Weights of a small GPT-style language model, trained from scratch on English Wikipedia.
Training: 91M tokens, 6064 steps.
Each number is 128 + 24 x the weight over its row's rms, rounded and kept within 0 to 255. Layers, rows and columns count from 0. The size above them is the row's rms in percent of the matrix's.

# layer 11 MLP down, 128x320, rms 0.256, rows 0-127, columns 200-239
size [ 96 103  97  99  98  94  98  93  97  89  97  97  88  91  91  92 101  99  94 102  90  91 146  93  91 107 104  99  96  99  95  98  97  96  93 104  90  92 101  89  97 104 100  92 192  96  99  97  94 103  99  89  94  96 101  93  95 136  94 105  94  97 103  95  92  99 101  93  99  88 100 100 102  98  96 101  98  93  97  93  98  94 104  93  91  98 106 102  92 100  96  94 135  94 100 144 100  98  90 102 108  93  94 101  94  95 100 131  97  99  91  89  87  89  98 102 106  99  98 108  94  97  88  82 106  96 125  99]
[[ 82 127  85  79 148 143 160 150 157  85 131 134 144 129 108 128  97 134 124 143  54 137 152 186 169 110 133 149 111 156 131 128  87 109 134 182 112 174 137 108]
 [163 113 145 158 161 141 130 148 108 142 137  93 119 103 159 113 144 111 123 141 157 150 141 134 137 122 108 130 160 165 137 127 139  85  91 172 154 144 140 176]
 [138 152 139 108 164 146 127 153 125 156 121 127 155 138 111 132 155 157 131 123 165 114 123 120 111 141 113 117 116 158 114 115 115 153  78 126 119  77 136 147]
 [146 117 135 141 128  87 114 100 127 117 135 154 127 141 123 101 118 173 122 136 115 128 108 115 143 171 146  80  95 133 160 110 153 149 133 105 116 126  95 137]
 [131 105 168 105 134 166 116 142 137 117 127 129 130 125 123 140 105 155 106 134 153  92  97  95 114 132 139 132 126 120 161 166 164 149 115 143  94 127 134 106]
 [109 142 115 137  91 139  96 100 120 124 106 135 115  89 146 104 128 126 137 124 134 164 131 120 108 117  52 160 148 102 141 114 170 150 120 112 113 124 127 116]
 [132 113 100 160 129 162 120 104 157 139 124 165 111 122 111 150 116 154  97 172 129 135  86 110  79 138 101 145 144 123 112 103 117 159 130 137 150 144 157 138]
 [113 146 132 134 128 138 104 113 119  85 115 154 131 128  81 162 132 139 154 109 112 136  95 160 151  98 113 154 125 128 103 110  83 118 139 116  89 135 153  96]
 [106 118  80 147 140 118 140 121 134  84 118 145 154 106 121 124 133 146 150 135 160 130 113 143 146 142 148 111 164 129 153 117 141 160 124 113 148 145 110 106]
 [159 110 102 126 105 168 121 123 135 142 119 138 151 135 142 146  59 139 151 136 107 120 135 108 151 101 117 114 115 157 164 143  82 144  89 109 121  95 145 162]
 [149 120 112 146  75 133 137  51 100  70 124 146 105 131 116 143 138 106 133 118 122 114 163 118 167 128 117 125 157  91 143 135 145 133 117 151 163 124 134 120]
 [ 96 151 133  90 144 122  82 132  78 113 152 162 123 102 124 116 174 136 134 140 123 136 144 126 118 133 141 147 119 167 173 110  94 143 151 148 126 133 105  94]
 [115 104  92 121 109 146 117 146 116 134 124 110 153  67  92 120 128 146 120  94 112 139 126 133 146 134 137 134 134  95 133 112 118 113 134 109 132 127 147 118]
 [130 129 131 103 140 141 156 140 136 111 130 101 124 132 105 113 128 162 113 113 174 107 116 153 132 151 135 122 124  69 134 147 183 144 131 111 127  97 124 134]
 [101 124 119 115 131 154 113 142 129  90 123 132 180 140  96 133 126 147 115 138 110 111 138 111 100 128 140 106 172 127 135 135 179 157 130 136 126 138 123 116]
 [125 119 109 120  94 114 138 104 120 109 151 132 140 133 157 126 111 118 147 150  82 104 167 154 117 130 126 104 148 114  87 133  87 104 143 150 136  94 140 132]
 [133 150 130 146  82 157  85 102 107 154 123 135 150 136 123 122 108 133 146 130 122 159 133  94 111 129 101  80 113  79 109 110 150 134 126 146 185 166 154 166]
 [112 123 158 152 150 185 127 114 130 117 137 144  75 150  76 105  89 154 122  89 159 151 122 163 112 113  85 108  91 155 125 131 101 103 129 149 144  93  94 151]
 [148 132 106 125 138 140 164 129 125 121 133  83 125 145  98  97 121 133 114  97  89 118 144  92 134 147 135 113 135 123 116 107  84 111 107  99 111 130 100 137]
 [108 116 130 164 135 128 129  86 154 138 117 158  75 153 114 131 122 130 134 135 116  62 171 108 124 125 105 150 158 136 114 135 136 179 119 125 114 155 111 101]
 [128 173 148 174 134 116  79  78 126 143 153 125 116 160 128  81 180 119 102 118  97 121 117  86 124 116 139  87 140 137 149 143  95 123 173 129 109 105 123 124]
 [106  80 114  99 148 151 139 152  99 157 140 130 126 167 167 148 107 156 100  81 157 132 178 130 113 152 166 113 124 156 106 149 113 114 121 133 138 142 132 125]
 [107 115  99 104 103 131 140 214 152 169 138 111 122 109 135 113  97 155 133 136 127 127  98  86 140 198 149 124 155 128 162 154  86 156 134 142 147 124 111 148]
 [ 83 119 110 129 107 141 185 135 104 158 156 163 128 155  94 118 117 117 121 128 118 120 106 140 185 114 159 153 125 143 117 118 144  58 128 106 130 115 157 129]
 [114 119 166  97 128 154 122 161 145 114 118 153 145 144 170  94 121 146 146 179 130 121 126  95 142  81 112 109 133 133 139 118 146 149 119 164 121 139 139 135]
 [139 118 109 129 163  88 150  79 145 114 119 145 149 112 113 103  95 129 112 166 121 163 105  89 160 145 132 137 134 128  96 126 126 142 129 117 115  99 129 141]
 [175 111 114 123 134 115 124 106 144 153 116 162 115 117 153  97 142 110 109 168 146  87 130 157  94 110 121  74 161 113 131 111 117 124 149  85 151 119  99 142]
 [178 132 104 126 109 134 103 143 147  95 134 139 151 121 154 114 127 170 129 161 124  99 183 125 125 120 105 151 137  89 143 142  97 107 101 138 106 144 156 140]
 [109 122 128 114  92 109 143 134 140 103  89 112 141 116 143 125 147 118 129 114 118 124 144 145 128 163 186 108  98 140 157 114 158 131 138 129 100 131 183 118]
 [121 143 106 127 161 105 117 136 139 107 116  75 168 151 122 163 148 107 132 142  88 131 122 161 135 131 151 124 115 104 147 199 138 147 151 164 138 136 140 107]
 [137 148 120 119 133 126 126 104  94 137 152 131 103 118 180 106 141 126 166  99 143 143 188 127 127 104  98 107 150 154 124 125 162 101 162 132 103  82  88 117]
 [185 113 131 127  75  81 120 120 126 148 124 178 100 136 156 137 187 110 156 152 112 152 148 145 160 124  84 123 130 144  94 122 107 136 110  93 107  80  95  87]
 [113 132 151 117 109  95  91 119 119 124 131 139 158  77 137 143 110 101 108 120 120 131 128 114  90  98 105 156 126 107 128 123 113 124 148 130 152 104 154 152]
 [102 137 147 127 126 146 111 148 120 146 101 129 127  89  99 105 163 128 146 109 149 150 110 140 102  91 135 148 136 147 163 107 159 131 107  93 131 129 140 112]
 [130  68 108 115 189 122 158 150 139  97 130 126 120 140 107  94 153 160 125 142 119 118 114 159 139 161 126 165 136  94  82 132 132 137 154 147 111 153 130 121]
 [ 93 119 113 156 122 148 129 166 123 138 125 161 117 121 123 137 158  90 119 117 119 125 149 125 166 125 143 136 108 147 155 158 117 123 135 131 114 124 136 140]
 [101 173  76 135  85 164 111 149 148  81 121 151 124 126 119 125 138 115 161 114 142 108 142 126 183 115 118 110 142  94 129  93 118 149 130 120 183 113 123  91]
 [122 102 108 122 147  78 146  93 190 137 106 125 130 133 127 101 136 127 124 156 190  84 155  93 129 128 113 116 154 154 117 149 119 117 144 121 132 128 107 125]
 [126 121 121 116 165 121 123 184 132 139 109 108 114 138 126 111 150 139 120 137 124  77  46 126 108 138 111 169  98 141 169 129 133 137 162 116 143 109 128 114]
 [111 153 102 135 139 109 139  59 126 131 114  93 117 124 105  80 105 155 128 123 118 119 160 129 136 119 122  90 127 135 132 102 148 116  84 134 160  99 121 156]
 [125 147  85 111 115 140 153 119 161 124 114 130 132 138  91 184 137 138 129 151 145  86 114 176 120 125 152 130 121 115 198 131  83 117 147 118 108 138 137 143]
 [129 150 133 120 121 193 120 164 118 173 146 127 149 122 104  79 102 108 123  89 148 119 160 147 146 150 105 144 123  90 123 119  72  98 123 108 112 133 131  88]
 [105 125 174 149 132  96 167 134 151 136 142 163 124 105  91 162 128 153 136 121 135 127  85 108 153 131 114 135 104 132 116 131  89 103 124 147 124 170 111 119]
 [100 107 125 111 148 141 129  80 139  85 129 124 128 140 114 136 153 109 122  95  84 168 152 140  95 124 104 140 121  74 122 160 139 145 171 144 109 143 111  89]
 [141 117 115 134 117 159  96 133  75 138 179 127 138  88  82 130 147 117 215 150 137 142 115  82 115 135 153 115 172 160  98  75 135 117 108 120 146 118 190 171]
 [131 148 148  99 129 128 125 144 121 122 174 133 137 107 119 140 102 122 144 133  69  78 123  83 118 128 130 129 127 126 129 139 136 110 116 124  89 120  90 113]
 [134 133 152 145 136 136 115 100 103 118 117 132 131 133 127 106 146 124 106 170 180 144 120 102 120 121 111 183 127 135 143 104 110  99 109  98 130  96 123 133]
 [110 118 135 122 141 121 105 172 120 165 172 120 122 113 147 100 147 135 134 128 147 143 149 146 149 123 143 117 130 146 137 162  98 117 103 146 113 167 118 112]
 [120 120  85 143 110 130 102 145 140 156 157 102 136 135 106 113 133 149 151 165 121 147 137 114 146 155 144 148 150 145 151 162 148 108  98 138 127 123 137 122]
 [ 90 137 114 134 172 110 130 127 149 113 146 149 117 113 110 198 107 184 103  98 101 140 120 124 142 133 112 108  91  92 159 115 138 131 140 135 141 119 124 108]
 [ 96 133 124 113 124 122  95 122 123 120 127 137 110  93 151 163 146 138 122 125 144 137  82 115 129 178 148 134  95 119 119 131 152 111 134 168 162 126 106 149]
 [130  97 123 123 112 181 125 101 101 137 134 135 192 129 166 134  97 160 118 139 131 141  68 125 184 132 115 153 126 126 102  98 124 116 133 103 124 109 131 146]
 [118  85 150  94 135 141  88 138  79 143 142 112 140 152 123 119 141 122 135 165 162 116 123 140 145 165  96  90 164 108 124 148  96 115 130 101 137 121 141 139]
 [113 119 142 113 114 107 159 120  92 151 143 116  81 136 147 130 123 123 134 140 172 131 122 100 117 129  87 119 105 143 136 134 111 123 154 144 163  90  93 109]
 [116 130 109  94 120 153 115 150 131  86 101 101 121 126 134 147 157  95  86 130 100 124 118 109 118 129 121 124 113 139 121 138 127 122 169 159 174 109 132 126]
 [122 140 141 140 108 142 162 140 136 144 113 132 151 129 152 144 126 124 124 117 142  98  87  98 125 168 104  99 108 142 142 120 154 122 134  99 148  79 159 142]
 [127 153 112 107 107 106 138 152 110 126 105 122  97 124 107 132  94 146 110 125 141 133 128 102 138 104 157 117 134 121 196 129 133  93 132  90 117 163 150 129]
 [124 120 150 126 112 145 151 129 120 100 114 119 170 129 125 117 105 107  91 173 145  88 135 163  95 125 157 118 156 161 119 130 158 105 148 136 118 142 134 120]
 [ 94  87  97 151 104 130 119 109  86 125 136 128 108 135 138 123 118 174 121 123 123 148 137 175 118 131 156  86 102 137 124 168 149 121 141 130 102 150 113 112]
 [151 139 112 118 124 134 124 142 132 126 113 164 109 137 132 138 127  90 119 106 118 129 142 133 147 139 141 129 111 145 149 174 132  66 106 136 117 155 119 125]
 [157 125 139 137 138  91 158 151 116 153 182 104 119 103 148  90 128 130 140 160 147 101 113 107 146 140 122 175 126 152 101 118 111 124 110 118 131 120 111 117]
 [138  84 125 147 123 127 106 159 102 135 123 157 123 144 137 163 161 124 175 151 124 123 130 123 141 159 145 114 104 107 129  84 118 175 121 152 146 123 151 115]
 [158  98 130 155  95 145 144 137 105 117 126 142  86  63 122 143 139 148 122 119 124 109 124 116 151 170 117 147 143 137 116 125 135 145 137 141 137 145 147 153]
 [124 138 138  95  92  95  78 152 138 133  95 102 113 121 155 167 133  92 153 157 114 129 120 131  95 110 105 120 136 127 157  96 180 148  97  61 126  91 118 144]
 [124 149 177 131 112 110  87 165 140  94 147 112  80 168 134 115 113 111 131  87 118 120 133 124 140 125 158 124  87 124 163 165 144 152 144 191 171 158 140 110]
 [158 131 137  90 115 119 122 101 135 152 109  93 131 145  96 128 153  84 134 152 151 145 115 106 126 132 108 152 132 149 130 116 117  75 116 127 143 105 172  65]
 [102 114 151 100 149 116 131 140 179 159 146 167 158 102 138 107 159 129  60 108 115 108 158 118 129  88 116 105 135 126 114 120 154 106 122 131 147 155  64 133]
 [112 125 106 119 119 112 138 150 110 122 125  79 124  53  78  95 128 128 117 149 110 136 115 126 107 179 155 137 142 104 186  88 123  98 131 165 142 127 130 145]
 [143 155 109 140 111 136 165 123 143  99 150  77 123 126 142  95  86 127 121 118 161 135 168 109 153 129 141 123 197 123 145 125  71 127 129 124 108 161 114 177]
 [125  92 158 102 125 105 160  95 111 117  96 110 148 137 131 107 135 123 132 158 116 105 111 131 176 138 122 137 150 160  88 125 139  99 162 153 145 112 147 100]
 [ 98 138 116 121  92 142 170 138 118 132 118 128 148 173 151 159 142 128 156 176  88 131 107  81 133 126 112 132 140 134 125 118 127  88 194 135  97 124 135 122]
 [125 178 148 113 113 128 124 149 116 127 146 120 165 133 114  96 119 138 139 142 166  93  94 135 113 103  96 109 102 107 118 132 143 112 136 106 154 118 110 156]
 [160 112 118 125 169 135 124 147 146 114 129 113 151 140 123 123 125 159 140 128 120 129 127 144 136 138 137 163 133 122 112 169  90  92 114 129 117 110 139 146]
 [103  95 130 114 149 124 130 149 143 122  69 144 121 122 122 161 155 105 121 125 123 158 139 155 117 113 123 123 119 102  97 144 179 125 122 129 152 169 116 137]
 [111 149 127 120 164 119 135 126 138 174 126 122 105 150 103 158 116 140 138 105 106 134 144  96 129 149 114 160 113 112 121 138 116 142 156 135 158 155 170 129]
 [138 104 177  54 132 152 171 135 131 100 139 134 131 143 135 104  49  99 117 123 117 112 143 107 161 107 165 134 144 141  85 136 134 136 134 132 162 107 141 148]
 [114 160 145 135 137 131 122 110 150 113 133 164 118 111 122 149 140 131  96  76 144 120 124 128 128 146 121 142 136 112 142 139  65 148 140 151 103 125 164 120]
 [129 157 112 127 130 124 140 120 161 123  96 127 114  75 130 110 101 128 155 159 120 131 111 126  77 119 123 112  94 109 135  96 128 106  99 129 106 118  87 134]
 [101 158 159 113 158 109 181 135 116 136 111 116 101 112 115 146 110 128  96 106  95 123 145 144 159  92  98  98 141 149 126 137 146 113 113 148 112 158 124 108]
 [181 115  85 186 183 148 168 138 148 147 119 174 138 130 136 122 126 136 103 159 148 137 163 122  91 155 135 173 137  93 155  98 115 117 151 124 149 127 119 179]
 [144 149  93 109 106 121 113 127 106 144 162 153 133 121 155 137 180  93 113 171 150  79  78 114 100 124 138 143  99 108 125 115 107 190 104 141 162 112 129 113]
 [223 117 135 123  93 130 123 133 113 135 127 123 117 133  89 202 140 127 119 105 117 158 110 131 132 129 123 131  92 114 119 130 147 141 131 119 116  89 127 146]
 [123  86 130 106 110 110 135 128 122 146 120 134 154 149  98  89 104  98 145 138 165 127 118 143  93  72 128 154 151 131 136 141 120 126 133 111 187  79 116  95]
 [151 126 184 158 162 117 111 127 114 127 123 113 110 169 126 168 131 144 135 125 114 153 106 107 123 111 124 121 127 149  80 133 121 130 146 117 130 150 111 150]
 [158 131 125 153 123 124 127 103 150 128 137 100 155 115 107 133 197 145 112 119 153 124 155 108 141 166 148 100 106 130 134 137 113 106 123 121 131 165 133 132]
 [124  96 137 166 204 111 108 119 171 136 150 135  95 147 145 146 110 127 151 177  75 140 177 139 132 124 163 161 140 139 109 148 144 135 113 170 132 164 124 104]
 [116 148 184 145 136 157 160 149 147 139 125 131 146 131  91  96 130  91 105 141  74 142 175 125  65 107 116 166 125 138 139 109 115 140 131 128 147 102 118 146]
 [146 139 151 103 116 157  97 134 186 136 148 108 132 196 148  96 103 150 135 119 115 154 145 147 117 158 109 166 127 120 157 116 117 129 151 111 134  82 156 104]
 [119 124 152  97 136 111 130 141 113 168 129 137 158 107 140 175 106 154 129 124 128 121 154  60 162 146 174 140 147 119 160 155 116 139  75 115 121 152 116  98]
 [132  99  93 140 129  95 128 117 107 106 160 153 149 129 142 140 143 124 168 144  95 136 113 129 119  81 121 118 133 143  92 112 126 134 107  62 100 119  83 104]
 [145 105 116 103 171 155 109  97 147 120 132 133 145  71 133 144 139  87 120 159 137  71  98 160  95 136 140 155 116 139 119  87 170 120 127 131 114 120 150 120]
 [129 198 134 134 112 130 118 157 109 163 126  94 146 136 149  89  77 100 159 136 128 103 107 150 119  77 148 111 116  78 122 112 123 115 118 100 140  76 144 131]
 [124 130 122 126 135 116 119 115 107  89 130 144  84 131 140 124 149 106 117 140 160 121 109 144 121 108 143 113 138 128 116 136 143 117 151 132 108 132 179 154]
 [107  86 129 140 108 148 150  96 126 116 156 136 119  87 107  98 175 114 157 134 138 126 132 143 162 112  81 110 122  92 129 145 126 167 139 146 122 104 129  72]
 [128 140 167  85 133 110 167 121 120 159 137 133 127 124 173 111 151 133 153 152 142 166 110 173 115 134 144 159 157 110 100 119 144 120 127 155 132 151 119 136]
 [152  87  98 121  52 112 122 173 124 126 165 153 131 116 141  83 111 112 142 157 118 100 174 137 143 125 103 124 136 150 131  66 108 146 143 121 119 121 157  80]
 [144 126 133  89  74 150 167  82  97 121 144 137 137 121 121 125 133 110 104 120 133 107 129 133  97  89 115 121 158 132 135 118 163 133 102 164  87  98 128 122]
 [139 159 154 158 124 141 124 111 110 112 152 148 139  78 110 177 145 147 106  84 107 129 144  91 112 115 180 138 154 147 125 144 161 145 142 137 126  97  79 171]
 [105 131  97 156 127 151 178 147 121  98 112 109 120 113 112 121 141 120 132 135 155 105 146 115 159 111 138 108  97 127 112 156 119 111 129 122 145 111  94 145]
 [129 114 106 143 118 126 134 197 126 101 135 106 145 182 158 134 101  89 147 139 138 132 131 105 122 109 103 162 123 128 112 146 116 127 175 155 161 117 149 146]
 [105 166 164 152 115 110 138 164 108 107  94 113 147 151  96 110 115 133 145 138 114 181 104 138 108 159 101 114 109 135 120 139 100 173 147 187 115 129 134 142]
 [116 153 171 155 175 152 126  94 138 126 155 107 155 119 125 110 135  98 126 111 142 128 117 119 140 161 160 151 110 120 112 151  88  93  86 129 117 153 154 155]
 [ 67 148 131  97 169  66 146 152 137 147 172 139 110 145  82  96 148 167 126  98 139 155 178 132 112 115 147 111  97 156 137 164 157 147 119 131 118 134  91 139]
 [163 159 118 131 127 105 121 140  72 121 120 172 116 134 123 128  95 149 119 160 167 141 145  84 174 131  94 106 120 141 147 125  93 103 158  86 149 111 122 132]
 [137 162 182 128 146  95 161 153 188 182 117 139 118 156 132 129 194 153 153 170 147  85 117 108  86 125 153 116 124 116 129 109 149 140 129 104 130 128 154 115]
 [114 124 181 135 123 157 119 101 111 132 154  46 125 151 158 115 118 150 132 156 141 148 131 162 143 138 128 114 127  99 128 122  86 106 113 162 146 150 147 165]
 [148 113 143 107 167 139  94 140 133 136 116 137 110 126 128 134 119 116 128  98  99 102 126 135 131 131 107 116 152 122 126 113 113 165 134 107  94 187 143 136]
 [103 174 159  77 118 122 109 128 170 115 103 119 255 142 102 127 128 173 110 123 113 156 144 126  84  96  97  95 150 159 156 141 119  85 107 111 110 153 126 162]
 [109  69 110 110  89 173 133 139  86 114 144 123 116 147 119 161 114 127 117 154 165 128 128 171 102 143 133 118 135 112 154 120 117 122 169 144 165 121 106 124]
 [124 135 131 125 109 142 139  84 110 139 116  94 126 150 121  94 144 172 117 119 120  91 123 140 127 127 120 116 126 145 123 133 118 153 110 144 146 101 112 138]
 [120 127 124 131 132  77 117 137 142 136 152 118 122 160 189 183 168 143 108 103 136  99 119 140  91 136 124 141 141 155  98 148  96 102  97 141  89  93 152 161]
 [151 165 121 136 155 136  82 139 116 127 131 158 115  98 165 201 111 145 152 148 102 149 173  97 111 131 103 161 110 132 147 154 142 144 101 120 170 149 112 141]
 [161 188 114 173 102 102  95 133 143 133 142 142 121 130  80 156 150 120 139 133 113 123 125 121 100 136 132  78 112 128 119 121 101 130  85  90 157 147 120 141]
 [129 138 133 166  99 138 139 128 123  94 140 122  98 108 124 171  74 120 129 118 154 122 143 165 147 150 143  99 140 115 146 113 161 137 148 132 150 136 117 140]
 [124 138 134 175 122  59 133 150 126 115  71 127 123 135 114 150 108 164  88 136 122 129 139 129 139 112  96 129 118 111 141 148  84 113 136 112 110 128 130 125]
 [121 107 132 136  88 134  87 129 147 154  94 126 133 120 133 120 104 109 141 161 128 101 120  83 134 158 116 168 119  76 111 124 119 107 147  97 143 124 134 173]
 [124  69 147 125  71 168 121 116 133 147 165 156 133 143 150 127 131 141 116 135 130 113 123 141 118 118 107 135 158 131 149 107 137 123 142 102 144 133 148  73]
 [109 120 147 183 139 155 125 149 139 129 122 145 163 128  86 122 105 123 137 150 139 115 125 114 153 119 133 134 126 126  82 108  89 148 125  70 113  89 131  97]
 [143 103 141 115 150 112 125 116 118  98 113 154 126 138 137 115 104 112 117 169 158 152 143  87 129 140 139 156  55 141 157 108 140 159 164 130 120 125 131 127]
 [128 131 160 145 127 139 116 127 113 130 153  98 110 145  95 121 180 148 122 131 143 150 153 130  99 127 137 130  92 140 134  94 147 204  99 121 129 167 126 134]
 [128 138 172 118 130 112 111 112 130 127 116 114 134 102  94 146 111 156 127 124 143 119 142 137 118 108 100 121 121 161 116 140 134 147 160  47  79 163 140 158]
 [103 154  92 107 143 107 137 172 118  74 119 168 126  81 112 144 131 151 107 196 123 131 146 150 151 153 166 130 125 100 124 134 127 116 116  78 118 100  96 145]
 [117  94 196 105 126  81  98 120 142 104 132 140 121 139 120 112 176 128 135 126 126 114 123 111 159 108  90 129 136 131 141 149 113 183  80  93 126 127 126  94]
 [165  78 133 118 120 174 156 115 139 115 127 115 130 158 127 132 160 113 131 108 164 113 133 158 109 126 118 152 139 176  88 107 123 155 151 134 142 142  96  84]
 [ 89 105 167 104 158 133  92 140 132 150 139 123  86 164 134 164 117 126 138 117 169 105 129 148 105 145 149 169 115 120 103 168 153 143  98 153 165 135 141 129]
 [109  97 119 124 104 117 179 117  93 107 155 104 139  91 139 135 120 153 143 123 149 181 163 107 152 129 117 119 117 117 164 145 136 106 128 130 120 113 112 129]
 [ 93 150 109 136 134 134 124 159 169 125 172 127 160 167 157  95 114  95 129 104 139 145 107 111 155 134 150 143 117 102 128 148 123 119 117 145 150 104 104 138]
 [156 193 141 109 109 144 120 169 121 139 179 148 114 107 108 144 156 139 152  79 111 129 141 123 133 142 160 119 119 114 155 131 133 150  97 140 164 161 141 125]]